{"d_model": 384, "positions": "rope", "rope_base": 10000.0, "tie_embeddings": false, "init": "normal", "init_std_up": 0.0391, "lr_mult_qkv": 0.5, "beta1": 0.95, "lr_head": 0.00722, "steps": 2825, "dataset": "wikipedia_en"}
Each number is 128 + 32 x the weight over its row's rms, rounded and kept within 0 to 255. Layers, rows and columns count from 0. The size above them is the row's rms in percent of the matrix's.

# layer 10 attention query, 384x384, rms 0.043, rows 29-31,61-63,93-95,125-127, columns 192-287
size [ 98 114 111 122 135 116  85  78 110 103  96 114]
[[ 78 143 155  53  75 106 171 103  90 128  93 130  67 148  91  99 117 142 116 136 120 168 118  50 109 144  89 101 127  71 148 140 133 178 116  87  86 136 160 112 170 128  83  86 172  76  89  93  71 158 127 153 150 144 170 157 190 157 145 136 133 106 165 177 117 154 189  70 111 130 137 121 179 163  49  96  68 124 188 108 112 152 114 109 116  84 135 147 133 117 140 181 126 143 195 174]
 [193 128 114 151  97 135 185 152 155  40  73 114 113 223 163 105 169 133 187 141 107 140 177 216  92 158 114 131  61 102 112 181 130 127 151 109 165 138 157 150 121  87 133 162 128 144 177 180  92 124 153 131 141 118 151 133 149 151 173  97 124 117 161 147 141 150  96 120 124 133  86 132 127  90  49 167 103 114 150  90 136  96 120 168 107 175 154 106  73 148 150 190 163 178 116 128]
 [110  72 164  83 134 133 174 128 137 133  95 173 147 183  88 178 114 178 137 120 148 141 151 129 117 159  71 142  21 116 117 110 142 154 155 183 120 158  99  93 133  52 143 197 101 135 178 133 115 140 149 125  96 151 113 116 152  84 148 179 165 120 106 136  79 118  84 127 146  86 159 110 144 106 129 127 115 143  65 154 102  82 166 141 150  64 157 127  96 140 134 159 116 143 128 112]
 [124  99 148  66 138  92 135 135 110  83 122 131  62  81 133 139  53  84  80  85 134 182 108 132 182  78 116 121 159 139  73 122 173 201 117 110 126 123 128 160 162 144  77 125  87  65 154  87 172 137 170 132 158 131 115 137 155 138 104 172 121  97 211 175  93 147 188 139 106 118 108  80 163 141 115 117 122  43 191  72  99 133 161 126  92  90 126 180 108  68 147  99 138 185 139 122]
 [153  98 116 146 138  77 116 164 105  33  58  85 149 122 196 105 177 178 166 157 101 143 111 157 140 158 127 168 122  68  87 125 163 116  84 110 149 145 144 191 139 130 142 134 118 159 153 146  92 161  62 126 157 146 146  99 162 128 123 149  77 138 118 119 156 120  68 113 108 150 137  87 128 163 119 139 170 107 133 124 101 145  90 127  74 152 115  92 134 132 126 183 162  92 180 138]
 [126 115 168 137 140 136 120 200 130 155 128 133 132 122 134 121 119  80 107 135 110 138 154  54 135 108  98 152  67 115 115 105 114 132 117 175 148 145 137 137 135 112 126 129 125 143 134 153 141 137  89  44  89 204 153  54 131 114  96 142 130 139 150 164 102 149  92 170 167  93 110 114 132 115 161  78 124 134 140 125 153 130 141 154 140 140 126 153 141 115 129 100 143 163 119 135]
 [ 49 139 137  83 131 103 170 127  99 135 101  90  99 150 139 121 104 157  82 111 117 121 128 154  79 139 139 199 133 141 140 127 110 128  82 160 163 139  41 106 165 107 115 102 202  98 153 159 100 141 147 110 104 106  60 151 144 177 106 140 160 188 127 176 103 163 200 112 146 100  93 123  94 100 197  97 120 133 107 159 155 135 109 149 151  90 146 119 146 130 131 166 163 118 133  94]
 [166 120 103 138 178 130 206 154  88 125 154 127  62 152 132 144 143 138  94 103 133 100 119  99 152 132 126 171 163 110  97 159 104 157 111  93 148 147 105 137 167  93 141 112 109 107 104 177 141 217 135 151 132 124  82  99 176 155 129 125 216 125 114 145  97 154 160 176 108 139  98 100 152  78 117 135  69 136 132  95 120 144 146 100 102  88 125  87 117 112 138 171 143 106 171 130]
 [ 94 180 119  77 117 116 108 123 147 162 124 112 120 106 100 124 102 158 113  89 129  99 133 153 102 170  56 101 130 131 152 157  64 124  87  80 175 164  84 183 120 112  97 110 160  84 133 158 142 164 116  57 100 141  91 135 114 103 111 139 102 145  86 182  69 143 210 196 214 113 148 109 172 176 161 101  50 123 119 114 136 128 133 107 131 121 101 101  97 132 121 140 215 139 153 132]
 [148 118 135  90 105  91 159  91 148  99  70 180 123 150 104  96 117  38  77  92 141 160  89  89  98  92 135  96 157 175  87  81 155 127 156 135 144 157 141  91 163 140 124 107 129  81  69  71 142 117 122 110 134 131 152 143 185 139 133 166 103 105 150 147 140 108 202  92  85 127 153  71 153 128 118 102  76 146 132  95 129 134 113 106 132 122 122 155 142  89 111  91 132 134 188 129]
 [162 217 157 191 146 111 176 159 146  83  94 117  77 174 135 149 184  94 150 123  98 176 154 197 107 154  65 146 106 107 131 158 139  88 115 139 160  95 118 122  98 125 160 195 118 141 103 143 134 138  87 172 171  97 150 161  97  68 100 102  69 138 206 115 107  76  78 139 128 154  64 134 113 111 118 123 156 129 107 108 155 108 110 177 137 126 149 133 101 101 139 152 147 190 122 111]
 [143 135 149 131 137 114 107 152 111 136 118 120 152 134  99 190 135 114 127 156 126 151 130 101 104 160 122 165  63 106 143  83 126 133 110 193 148 130 105 104  80 142 150 147  94 131 204 144  99 135 121 111 122 178  97  81 168  66 100 141 138 120 126 110  95 108  68 190 147  98 131  96  84  93 204 125 129 144 122 166 124  86  91 149 154 133 185 127 106 116 150 144 101 141 113 116]]
# layer 10 attention key, 96x384, rms 0.0412, rows 29-31, columns 192-287
size [109  97 131]
[[ 87 117 150  89 111 104 105 106 124  53 147 121 151 103 151 110 122 118 119 165 147 153 107 124  74 106 167 119 133  63 125 139 188 104 107 133 170 116  71 109 168  90  34 124 109 185 171 104 138 100  85 117 113 108 153 173 167  93  78 129 118 104 146 141 188 158 108 122 126 171 141 173 112 128  96 101 150 127  96 108  97 102 156 110 144 168 142  97 138 126 117 111 127 135 120 136]
 [133 159 149 160 138  98 115 135 130 161  93 150 174 152 152 160 144 149 141  79 123 199 127 163  96 181 134  72 156  79 125  99 136 109 141 126  78 110 171 121  63 103 180 177 174  98 119 148 202 110 124 205 111 136 101 165 152 100 184 140 113 117 132  64 164 121  77 156 139 158 110 117 121 140  87 106 109  88 135 131 100 180 108 135 102 130 120  73 147  63 144 140 113 139 145 150]
 [127 110 217 174 116  60  82 135  92 140 150  84 135 129 135 149 134  94  89  80 111 130 108 121  73 157 135 166  95 148 115 144 121 117 136 128  92 109 156  45 111 146 118  98 112  61 142  82 182 128 141 149 110 155  76  74 195 178 104 118 145 155 170 135 104 113  55 189  74 149  71 109 124  77 116 146  83 170  76 121 144 200 154  98  80  65 156 153 194 116 114  98  54 149 106 133]]
# layer 10 attention value, 96x384, rms 0.0696, rows 0-11, columns 192-287
size [118 112 121 126 125 112 121 123 120 119 113 113]
[[ 95 154 115  23 154 139 197 136 159 119 158  81 183  82 139 109 180  75 119 107 206 122  83 102 106 184 136 156 174 132 112  71 168 164  55 124 141 121 143 119 135  94 116 142 157 164 150 167 145  96 109  88 137 137 125 122  98 152  90 129 129 171 112 102  88 137  90 120 119 151  96 106 158 125 134 118 183 169  86  89 142  94 115 136  90 114 140 180 131 181  66 137 163 157 132 129]
 [140 141  94 105 116 123 148 106 144 157 121 104 102 155 143 125 130 168 151 149 217 155 132 126 187 131 131  48 126 122 181 131  89 129 144  87 103 129 157 129 108 128  86 152 129 172 151  67 157 116 141 132 163 153 122  85  98  68 173  86 149 141  95 142 193 121  85 127 143  44  84 142  99 100 133 150  92 161 131 111  84 123 156 167 117 143 134  71 126  96  94 152 131 101 128 165]
 [ 72 142  68  95 127 200 152 143 147 179 135 118 141 123  89 117 118 108 121 118  94 143 189 113 137 172 118 108 158 105 176  68 144 158 118 122 122  94 102  90 150 137 116 144 146 139 154  70 110 232 104 130  62 180 155 125  93 160 109  84 127  80  85  77 132 121  57 172 142 158 131 152 142 135 102  98 205 174  94 157 135 125 107 168 158 188 181 155 118  84  92 186 107 122  88 100]
 [126 167 147 139  72 129 133 143 117 128  84 156 110 143 136  78 228 112 167  81 161 173 135 136 122 160 136  63 149 160  81 116 119 117 166 153  89 171  85  60 120  70 106 120 130 119 166 131 113 124 178  88 136  85 114 143 153 120 128 158 170 179 146 124 153  93 175 146 127  97 145 159 141 163 169 138 108 116 131 154 143 170 102 161 102 109 156 123 157 189 110 134  86  32 112  82]
 [171  85 127  98 100 152  53 124 144 140  64  93 209 120  97 150  98 152  72 159 162 119  96 199  85 160 163 113 136 175 151 133 119 141 112 123 145 165 130 122 156 149 108 119 113 158 186 119  80 112 154 130 112 143 152 176 126 136 166 123  80 130 136 140  96  98 112 159 175 131 168 191 152 110 113 153  77  95 127 110 180 121 134 140 163 131 129 175 107 103  95 114 146 136  81 114]
 [153 135 156 100 153  90  82 164  85 111 125 121 119  78 153 136 100 129 135 122 153 128  99 116 179  38 132 147 131  84 129  75 132 163 105 138 118 155 123  99 151 134 155 178 119  65 120 131 114  98 120 138 133 142 154 127 182 160 139 161  88  64 120 100  85 122 142 132 103 109 134  87 108  92  74 134 180 106 110 171 173  65 121 117 106  87 121 155 152  88 162 136 105 177  97 135]
 [159 164 110 197 108 154  86 111 138 188 100 136 163 119 156 163 138 137  84 144 178 115 104 130 183  89  89 143 109 157 107 156 102  79 151 122  89  32 135  61 131 117 138  75  47 142 156 168 148 129 107 134 159 153 124 146 128 114 134  91 132  81  97  67 135 126 154 137 168 209 131 120 205 144  89  86 122 134 190 177  93 135 135 149 105 176 142 101 162  96 123 162 106 147 122  87]
 [ 55 139  54  57 140 127 129 131 128  59 106 145  68 144 164  77 149 126 106  65  94 199 131  55  83 109  87  80 133  91  90 148 159 142 135 134 165 197 135 129 165 166 116 143 145 145  86 142 139 177 147 174 121 138 147 149 194 112 156 119 171 151 133 137 181 132 179  82 122 113 141  89  81 117 157  79 170  89 178 113 121 146 109 154 137 133 171  93  40 106 144 153 118 145 127  95]
 [171 133  55 155 201  99 108 135 142 146  93 171 100  62 164 134 160 140 129  94 143 136  99 184 157 153 102 137 102 185 119 171 141 121 135 168  95 106 128 180 148 107 168  99 125 180 104 160 163 141 101  96 148 154  97 112 167 122 158 143 166 129 129  80 152 141 148  80 117  90 125  66  62 116  90 108 126 118 141 119  99 108 102  69 126 110  83 139 138 104  89 152 142 184  90 185]
 [147 131  85  66 140 120 179  64 123 186  97 156 132 119 107 114  79 162 148 126 158  76 138  82 161 136  97 141 130 123 168 179 160 112  90 105 142  72  72  95 104  97 154  87  84 130 146  99  66 109  96 171 168 151 141 159 156 201 128 135 173 176 149 116 147  82 148 118 132  92 130 163 136 144  94 130 165  76 183 126  87 114 143 129 133 113  87 121 103 134 177 164  99 131  93 189]
 [ 97  90 172  75  86 141 150 116 137 156 150 133 130 116 141 145 143 126 203 172 142  94 166 111 136 136 166 122 134  91 150 104  79 120 156 120 107 141 102  86 145  89 106 134  81 134 104  99 122  73  72  98  49  73 124 162 111 125 150 108 113  75 146  87 134  87 142 133 139 123  81 138  98  90  91 120 139  29 102 129  82 129 146 110 122 135  69 159 111 119 112 165 103 124  83 142]
 [164 105 108 158  77 124 153 148  95 117 154 172 140  72  74  91  82 143  86 150 215  96  94 159 144 107 158  98 128 183 140  75 157 174 175 136 152  71 124 158 104 139 154 181  61 163 156 165 128 103 136 133 141  77 139 131  69  77 152 129 109 131 195 184 147 170 141 151 185 119  94 135 135  67 187 117 161 142 119  31 116 135 105 115 172  70 161 163 168 129 144 106 175  90 120 149]]
# layer 10 attention output (transposed), 384x384, rms 0.0992, rows 0-11,32-42,64-74,96-106, columns 192-287
size [100  94  92  94 107  95 102  99  95  94  94  99  93 100  97  99  93 100  92  95 107 100  97  99 119 123 117 115 115  94 108 105 114  99 103  92  93  96  97 100  99  95  98 105  93]
[[133 140 175 119  71  96  95 133  82  94  96  56 190  92 199 131 164 118 153 125 113 102 150 152 171 170 155 106 164 159  97 105 233 128  96  84 184 134 112 127 120  76 121  90 122 115 158 180 142 171 169 132 190  67 139 146 150 114 176 162 138  99 112 151  74 134  93 105 125 159 106 147 104  99  70  77  93 114 150 149 134 155 102 145 162 198  50 128 142 112 117 126  79 123 132 145]
 [119 126  56 146 103 132 124 149 201 116 158 150 134  71  83 121 162 125 148 130 147 155 138 155 129 125 134 151 143 108 103 117  68 123 108 119 126  40  97 144 127 147 124 114 128 148 148 131 152  89  93 101 138 137 124 186 161 161 122 139  77 122 114  15 193  93  88 152 109 125 144 103 128 146 118 141  68  97 158 121 158  71 120 120  82 108 144 100 153 133  80 112  79 124 129 147]
 [126 194  60 142 139 141  61 141  88 210 125 189 127 142 127 128 159 196  96 144 112 113 107 140 155 164 109 155 147 194 138 130 124 136 122 135  78 167 137 142 117 139 197 160  94 109 102 191 145 117 109 110 175 125  84 128  90 167  82  89 138 179 137 158 140 197 105 115 126 163  93 132  81 134 173 132 144  79  62 185  96 174 121 124 115 172  84 142 101 140 119 152  93 110 145 131]
 [165 156 118 124 161 143 102 101 179 114 166 185 156 173 155 125 151 153 108 163 136 141 129 157 103 119 138  89  99 155 142 115 155 124  75 133 143 130 111 141  95 156 160 158 124 161 170 124 159 118 145 170 155  73 133 125 163  94 149  86 132 126 107 164 140 119 128  94 146 106  77 101 167 129 119 159  75  90 112 161 138  78 141 145  90 147 182 155 137 134 141  88  97  80 148  85]
 [206 161  74 146 146 164 140 127 163 123 119 131  73 107  75  77 115  97 117 134 120 130 135 124 111 113 138  74 192 119  95 149 138 138 158 108 167 116  82 141 138 152 100  72 126 133 142 157 205 137 136  96  79 126 160 105  88 113 142 131  86 142  87 193 115 152 169  76 164 165 117 158 105 114 127 149 165 130 140 171 148  95 134 134 120 101 154  74 104 155  51 104 142 146  96 164]
 [156 110 149 173  91 123 143 104  55 159 145 141 123 163 102 168 145 182  86 135 152 106  90 134  94 117 111 181  53  71 154 122 152 153 180 110 124 128 132 107 131 137 118 189 109 118 142 129  98 112  94 103 128 122 132 100 135 105  97 148 110 144 112 116 108  61  89 137 137 105 163  89 156 137 110 155 151  98  73 139 108 158 129 143  69 130 194 135 152 129 162 143 162  69 147 168]
 [130 151 116 114  83 108 162 115 147 151 164 146 146 146 146 139 121 208 109 181 136 152  91 120  69  96 136 155 206 133  85 121 149 102 139  46 106 146 152 124  66 112 162 104  97 118 159 141 166 127 146 179 115 173 101 127 159 142 103 112 167  87 120 175 160 124 154 161 118 119 127 114 117 194 137 101 143 157  48 121 105  97 155  75 105 134 109  74 157 155 103 176 178 137 139 114]
 [147 177 110 125 109 155 173 158 137 105 117 143 119 140 146 110 114 120 130 132  64 181 152  59 109 160 156 103 104 134 147 148 143 153 173  93 192  96 121 160 144  92 167 159 104 165 156 148 145  85 116 164 186 137 150 104 179 113 109  98 118 132 135 128 121 159 163 124 151  91 127 153 117 124 118 134 130 166 167 179 137 114  80 194 129 132 224 128 114 137  76 149 122 125 127 138]
 [138 134 109 152 111 118 147 162 123  88 119 118  91 143  76 131 131 140  92  99 179  99  77 119 106  83 110 140 255 114 106 182 117 150 149 121 129  50  82  88 123 127 120 177 126 164  72 155 140 100 111 141 119 159 145 145 117 122 151 162 143  75 103 123 104  89 141 128  73 156 166 112 132  72 102 154 105 206 122 160 127 164 156 153 140 130 140 143 124 112 115 105  68 111 158 133]
 [131 165 182  98  92 141  86 173 173 134 111 117  98 108 141  95 119 115 142 106  67 128 155 116 142  93 117 159 128 148 105 132  55 114 195 137 122 125 107 131 148 137  71 133 144 127 188 155 132  76 122 152 105 103  88 183 114  89 138  94 124  90 102 112 139 152 127 169 111 179 115  79 121 109 137 126 147 147 150  55 139  88 119 154 107 158 120 135 122 114 139 118 107 158 115 168]
 [ 83 115 135 169  89 105 135  87 185  83 144 148 109 170 172  87 207 111 120 152 146 111 175 128 130 116 153 177 138 154 175 172 162  90 143 163 150 111  91 137 106  82 112 116 101 134  39 111 104  99 201 154 105 194 140 135 135 158 170 120 153 133 120  83 124 172 199 111 178 174 130 138 119 143  98 131 133 162 114 150 139 120  95 105  53 124 154 135 129 115  87 134 193 133 180 100]
 [166 151 179 166 154 144 125  63 109 132 144 113 186 153 155 140  70 102 127 155 167 100  96 157 164 125 124 117  49 153 150  99 136 117 114 133 189 154 149  85 141  99  95 147 160 168 120 160  97  78 195 129  78 142 151  56 119 125 121 104  72 111  97 110 190  77 180 157 197 140 149 106  80 119  82  98 133 132 152  97 145  96 132 172  76 158 136 114 210 151 129  99 133 142 114 120]
 [207 106 143 144 102  95  66 120 168 109 152 112 145 100 146 111 141 113 149 133 179 146 158 142 128 139 135  76 175  97  83  88 126  76 147  58 136 124 119  93  81  72 149  80 127 158 129 129  92 189 199 139  66 120 138 126 161  88 124 156 159  80 104  85 152  91 168 116 100 121 102 168 109  84 138 165 102 128 154 111 169  76 136  53 147 182  99 110 150 130 142 141 106 104 130 109]
 [174 121 151 130 104 168 155 168 164  65 151  93 168 117 135 120 157  78 171 117 145 125 122 154 157 120 137  87 137 143 140  73 105 128 108 106 162 144  33 145 126 141 143 123 145 113 117 127 110 116 118 150  93 111  95 124 142 111 114 135 148 153 139  53 146 155 134  88 138 154  88  38 143 125 133 125 132 111 129 102 137 104  77 104  93 187 157  86 139 193  91 152 140 173 204 172]
 [131 135  67 139 172 132  92 111 103  94 133 147 104 126 139 196 114 138 171 145 105 155  67 162 194 136  96 175 135 152 185 125 148 129 142  86 124  91  56 135  97  87 100 105 105  98 135 112 139 113 136 130 156 139 135 105  74 145 133 184 144  91 168 155 117 131  82 155  89 156 141 122 118 113 134 218 114 126 130 135  85 156  95 117 186 149 133 137 178 110 122 164 168 135 141 112]
 [127 154 117 126 122  41 132 111 208 117 104  50 111 101 163 122 113 125 196 157 101 101 106 153 157 116 133 186 112 107 136 141 114 135 115 135 113  90 112 172  97 176  54 200 132 165 142 149 158 137 158 138 155  61  70 130 158  89 179 134 145  80  74 156 131 147 112 180 179  86 169 171 152 145 105 116 119 164 138 117  95 111 157  96 165  94 109 182 139  60 158 147 128 116  92 150]
 [109 117  87 168 146 110 164 193 114 150 109  54 145 137  63 101 126 124 142 152 159  89  80 126 123 120 144  96 129 127 112 135 139 131 132 115 193  83 122 154 114 135 148 125 130  95 180 136  91 157  96  66 161  72 133 179 104 198 158  78 139 203 141 159 155 185 189 157 186 143 169 126  99 171 128  81 105 133 148 153 159 174 155 150 131 110 151 113 130  59  96  95 148 117  83 178]
 [180 115 141 122  72 114 161  77 109 164 130  99 127 140 151  94 128  64 130 153  93 121  80 103 111 118 151 145 167 180  60 132 167 105 151  88 197 110  88 121  92 112 130 105 160 100 173  91 164 142 138 158 124 128 144  77 104 158 138 174  94 142 142  82 147 105 121 107 108 124 156 110 142  73  31 126 156 168 129 144 139 120  90 143 134 144 152 141 156 149 119 105 180  90 176 114]
 [122 165  87  72 114 132 133 106 204 148 149 165 117 147  70 161 133 170 144 175 117 158  97 127  67 119 137 106 210 178  43 136 113 108 107 107 119 179 135 150 121 144  83 133 165 182 129 190 115 149 166 153 133 151 132 131 138 145 160 110 145  76 103 190 134 135 171  75  80 114 120  86 173 102 136 174 157 199 112 113 156 116 202 125 138 198 105 140 162 116 115 125 130 172 103 112]
 [155 145 135 113 128 149 117 159 123 162 114 151 137 127  80 168 151 140 126 142  36 122 122 113 130 101 165 104 159 157 151  97  75 147 112 117 104  77 145 144  98 182 125 158 185 111 158 106  61 172 128 144 175  83 145 128 137 158 135  71 162 125 143 168 139 174 139 142 120 138 147 127 114 141 148 179 113 124 127  66 118 153 148 100 127 197 174 134 133 130 125 164 101 157 145 219]
 [140 136 100 131 149 111 136 172  71  75 139  96 108 156 148 126  66 133 119  90 180  51  95 118 133 141  48 107 102 117  87 145 121 114 144  90 159  91 118 129 100 153 129  93 146 136 103 127 125  75 130 177 179 119 185 164 100 175 107 109 167 126  53 118 149 106 122 117 183 131 143 158 126 107 140 126 174 128 124 136  69 120 159 131 155  91 104 104 129 130 121 105 148 164  88 132]
 [101 144 175 130 125 158 122 159 110 135  78 151 138 139 154 150  99 173 170 181  49 150 139 155 143 105 100 130 186 130 107  98  45 143 151 110 143  75 108 123 160 100  89 158 110 146 148  96 128  67 135 138  75 157 147 160 118 150  98 111  73 155 148 119 163 119 150 128  96 134 129  48 131 132 132 112 140 141 182  80  97 104 170 169 113  81 199  98  99 160 121 120 139 126 100  97]
 [ 87  34 155 119 123 111 113 156 134 135 141 130 142 100 152 114 236  98 148 101 125 144  78  77 163 171 145 117 128 147 147 107  90 141 180 131  92 116 132  95 104 130 133  77 147 138  95 112 120 127 161 149 125 145  96 167 130 107 124 143 104 107 139 113  84 120 133 124 106 116  76 177 186 126  96 139 138 102 188 111 210  53 107 135 164  82 156 213 128  70  64 108 152 134 144 135]
 [109 125 120 197 174 162  53 120  71  98 147 160 116 120 122 171 112 107  79 125  81 135 183 138  95 137 115  74 190 149  98 127 143 140 154 182  87  94 127 134 112 152 113 106 145 135 195 156 155 160 188 158 122 124  75 106 128 166 129 138 147 213 152 174 141 147 147 112 112 148 113 170 110 139 152 171 144  96 128 136 139 165  79 161 118 186 140 123 118 124 189 121 143  80 114  95]
 [152 134 189  93 138 115 150 138 116 101 102  99 113  79  61  31 167 108 152 155 128 206 139  98 128 179 113 125 162 180 113 110 151 160 112  69 111  96 169 136 149 121 125 138 139 140 115  15 149 123 110 144 122 134 174 186 200  83 133 121 100 117 102 139 155 127  98 144 101 153 153 140 171 162  98  82  54 130 152 138  84 111 181  75 160 122  98 127  81 111 131 107  78 120 107 101]
 [100 184 104 139 138 136 140 127 120 191  80 138 136  84 162 101  63 132 165 121 125 144 199 104 143 147  98 102 168 124 101 145 154 139 174  87 107 195 139  98 119 156  54 182  95 117 112 187 156 163 161 125 119  75  86 128 126 114 110 130 190 183  74 164 114 250 112 127  77 124  66 127  68  81 121 126 164  76  81 141 140  87  99 140 151 134 122 179 130 169 143  96  83 105 162  90]
 [113  84 178 144 202 187  99 122 130  48 112 111 142 108 157 138 156 122 105 131 157 163 179 132  92 137 147 155 225 169 107 138 165 117  84 116 137 117 123 131 142 160 125 110 120 110 176  90 160 107  69 128 148 157 154 157 151  81 146 150 117 154 131 161 122  82  93 116 118 161 136 158  83 120 144 154 125 178 114 156 131 114  89 132  83 178 126 124 110  92 140 127 158 114 192 134]
 [138 161 135 171 107  96  69  83 171 140 116 179  88 194 125 146 124 165  86 167 110  86 137 143 130 115 169  78 166 126 117  85 140  99 143 161  81  67   7 139  79 122 174 163 123  85 145  67 175 113 128 118  82  60 175 162 111 117  96 138 113 116 154 130 106 167  82  83 109 110 106 128 167 150 135 159 152  59 119 116 186  94 168  78 151  84 102 109 119 158 188 157 108 163  73 152]
 [129  73 164 163 130 132 165  84 146 120 161 126 120  93 133 177 115 123 120 154 145  39 185 110 146  89 143 159 174 118  94 138 133  97 123  92 110 134 109 140 205 158 152 205 166  64  77 149  97 111 104 187 188 110 117  83 130 133 112 159 110  76 119  98  72 153 138 107  98 150 107 134 136 108  67 100 193 129  84 144  98 139 169  89 107 136 121 112 158 127 131 192 152 170 138 109]
 [ 89 110  83 137 113 138 127  81 100 171 168  93  80 106 121 152  75 151  79 152 185 130 146 117 119 123 122 133 128 112 125  97 147 103 134  76 167 149 169 114 115 168 158 123 123 119 141 120 160 165 118 123 202 155 102 106 159 105  88 134 144 148 168 138 102 121 111 222  64 129 140  87 173 180 161 189 125 100  97 145 139 127 102  90  79 130 128 154 120 129 106 121 152 136 169 133]
 [103 127 154 140 151 137 137  91 143 108 145 130 129  55 170 128 107 124 143  57  86 116 153 124 163 143 110 168 111  81 192 125 138 129  94 157 155 128  94  88 165  83  62 166 146 134  96 174 121 147 146  66 146  97  87 140 150 145 146 151 194  87 103 139 165  87 146 112 140 138 135 174  85 102 133  49 126 167 137 168 141 215  73 133 137 149  93  79 133 128 116  99 114 120 159  87]
 [148 148 141 145 130 132 141  70 101 153 153 148 182 181 137 157 111 112 138 121 101 122  97 100 171 107 151 154 135  92 174 155 138 124 124 150 126 124 158 123  89 165 109 187 127  27  93 160 117 100 139  81  99 147  50  84  84 160 140 180 193 121 116 108 139 114 125 170  79 123 149 126 134  98 135 155 106 133  96 136 136  80 156 147  87 135 149  71 236  99 139 168 133 138 174 101]
 [ 80 149 112  80  96  72  71 117 133 107 129 159 114 110 130  94 190 114 140 111 129 142 142 155 120 193 130 124 120 130 150 133 161 153 164 159 112 148 126 117 165  99  97 141 100 136 120  99 116 131 139 147 120  72 108  76 101  97 137 108 131 158 117 123 102 160 141 123  97 151  50  89 111  62 117 145  69 138 157 183 144 112 154  67 118 127 111 151 122  88 199 130 106 143 131  82]
 [184 160 139 146  90 133 141 125 118  75  75 148 169  74 121 127 118 108 102  98 134 131 173 158 138 129 157 109 138 114 130 130 111 151 152 136 154 141 123 125 108 158 117 108 139 114 155 129 124 116 191 202 119  94 114  62 117 164 132 150  93 190 108 108 111 178 196  79 129 158 140  99  61 105  94 185 137 140 122 169 119 154 127 134 202 116 168 139 145  93 152 129  81 153  71 115]
 [116 141 181 154  84 133 146  79 122  93 186 108 127 110 200 136  92 125 104 131 147 106 134 151  97 187 176 153  80 107 111 120 178  94  97  88 137 167 120 115 102 140 130 127  87 165  49  90 202 112 170 200 104 102 127 140 182 125 133 120 141 113  81 145 135  55 113 130 253 123 134 130  95 102 113 137 116 147  99  80 155 103 128  75 100 221  84 114 159 161  97 120 134 172  91 147]
 [155  78 117 110 143 141 113 145 130 117 128 144  84 117 103 188 154  91 104 135 143  33 118 124 128 129 133 168 105 153 130  97  64 102 119  40 141 150 135 145 119  94 158 137 140 141 140 119 134 130 163 184 122 117 140 121 100  91  90 145 161 152 138 121 124 116 173  55 124 117 146 122  83 113 132 154 150 167 118  78 113 114 104 132 148 165 149 155 110 170  50 142 145  78 125 150]
 [121 103 101 119 149 118 102 176 125 168 131 192 149 114  73 195 158 149 133 186 159  98 124 179 157 137 148 143 138 154 169 124 144  74 119 169 117  93 127  80 166 114 154 156  65 137 172 128  98 126 130 141 134 168 131 157  85 147 106 150 170 113 173 116 121 155 124 124 120 145 119  91 119 134 126 128  58 154 142 108 106 181 107 111 118 132  69 109 127 156 146  99 113 134 103 203]
 [ 95 144  89 116 124 109 135  67 179 145 200  78  91 142 137  99 120 124 119 137 112 127 128 148 188  96 144  99 172 149 139 111 148 139 124 173 118 145  71 163 117 131 152 129 155 152 183 167  99 128 117 142 149  84  98 105 123 116 143  98  96 147 124 124  70 155 155 124 152  83 158 154 183 121 101 226 152 118  92 149 135 120 146 106  87 124 161 121 148  94  79 117  88 106 160  75]
 [ 98  98 104 125 156 165 176  93 125 125 141  87 167 173 117 111 143 143 145  86 171 150  87  95 179  83  98 114 142  93 134 161 171 133 132 182 202 116 155 118 123 125  91 128 107 108  91 134 132 177 154  91 199 166 109  94 120 104 164 151  59  68 135 163 133 112 199  85 133 106 109 124  82 128 127  92 102 124 141 162  85 147 130 159 133 120 105 141 168 116 105  75 144 130 130 102]
 [131 124 131 121 134  81  81 186  83 161 158 157 159 146 132 115 136 170 122 124 171 141 102  76  86 147 146 153  87 121 139  97  95 149 129 160 117 148  76 115 136 119  78 169 117 175 168 120 205 113 146  84 138 104  98 107 146  85 131 149 123 207 113 137 140  67 112 128 134 109 152 107  90 177 152 152  34 160 140 142  93 134 124 191 133 132 154 111 153 144 146  89  95 115  94 122]
 [139 157 108 121 134 106 115 183 173 175 120 152 147  84 155 154  93 155 128 114 130  86 146 115 145 117 110 124 152 144 141 162  99 136 137 113 126 120 144 112 118 141 130 125  97 183 179 115 148 122 147 119  78 172 138 118  87 171 117 149 161  77  81 121 175 142 209 118 118 160  96 116 169 158  96  92  87 136 139 144 139 146 139 127 110 107 125  84 106 162  87 166 154 116 132 100]
 [116 133 151 178 101 138 130 137 147  91  80 121 142  92 129 171 166  73 141 128 109 138 125  96 106 127 108 119  43 114 101 161 131 121 129 127 155 134 161 137 126 154 157 142 167 111 182 123 139 166  83 104 140 132 190  90 107 125  90 115  79  96 153 132 109 145 126 152 103 100  71 107 120 120 158 125 134  99 135 189 175 102 161 164 127 130 181 184  83 115 149 147 108 169 104 140]
 [154 122 147 148 114 119 129 101 144  82  83  88  92 105 152  76  57  95  93  72 143  96 159 139 121 130 107 128 177 106  88 125 153 156 147 109 150  68 109 149 143 140 162 133 136 145 139 159 180 150 201 147 126 121 117 180 127 142  83 170 172  61  73 150 134 123 131 106 110 149 161 126 113 102  95 173 117 180  83  73 149 127 156 107 164 174 101 123 102 155  80  79 145 142 125 111]
 [136 150 153 134 165 124  93 127 167 169 105  97 171 115 150 184  92 180 172 134 135 132  89  65 110  98 152 139 102 119 117  90 123 155  99 165 117  71 127 147 107 119 132  92  98 162 127 138 184  84 105 155 157 206 126 118 169 163 164 103 103 139 100 102 119  83 151 153 156 126 180 142 153 162 111 142 101 120 134 142 143 160 117  67 117 130 141 161 174 128 129 108 110 135  65 123]
 [ 82 142 153 135 174 130 121 197 157 150 124 169 106 111 142  73 188 197 202 157 113 135 144 179 176 184  89 129 149 139 144 145 139  77 199 124 106  56 133 121 171 118 114 163  88 155  61 110 160  99 159 152 105 116  50 205 114 100 143  66 129 113 147  26 143 132  94 140 142 162  55 122 162 186 128 129 103 146 131 116 117  94 109 111 135 102  64 154 152 132 139 122 190 221 179 170]]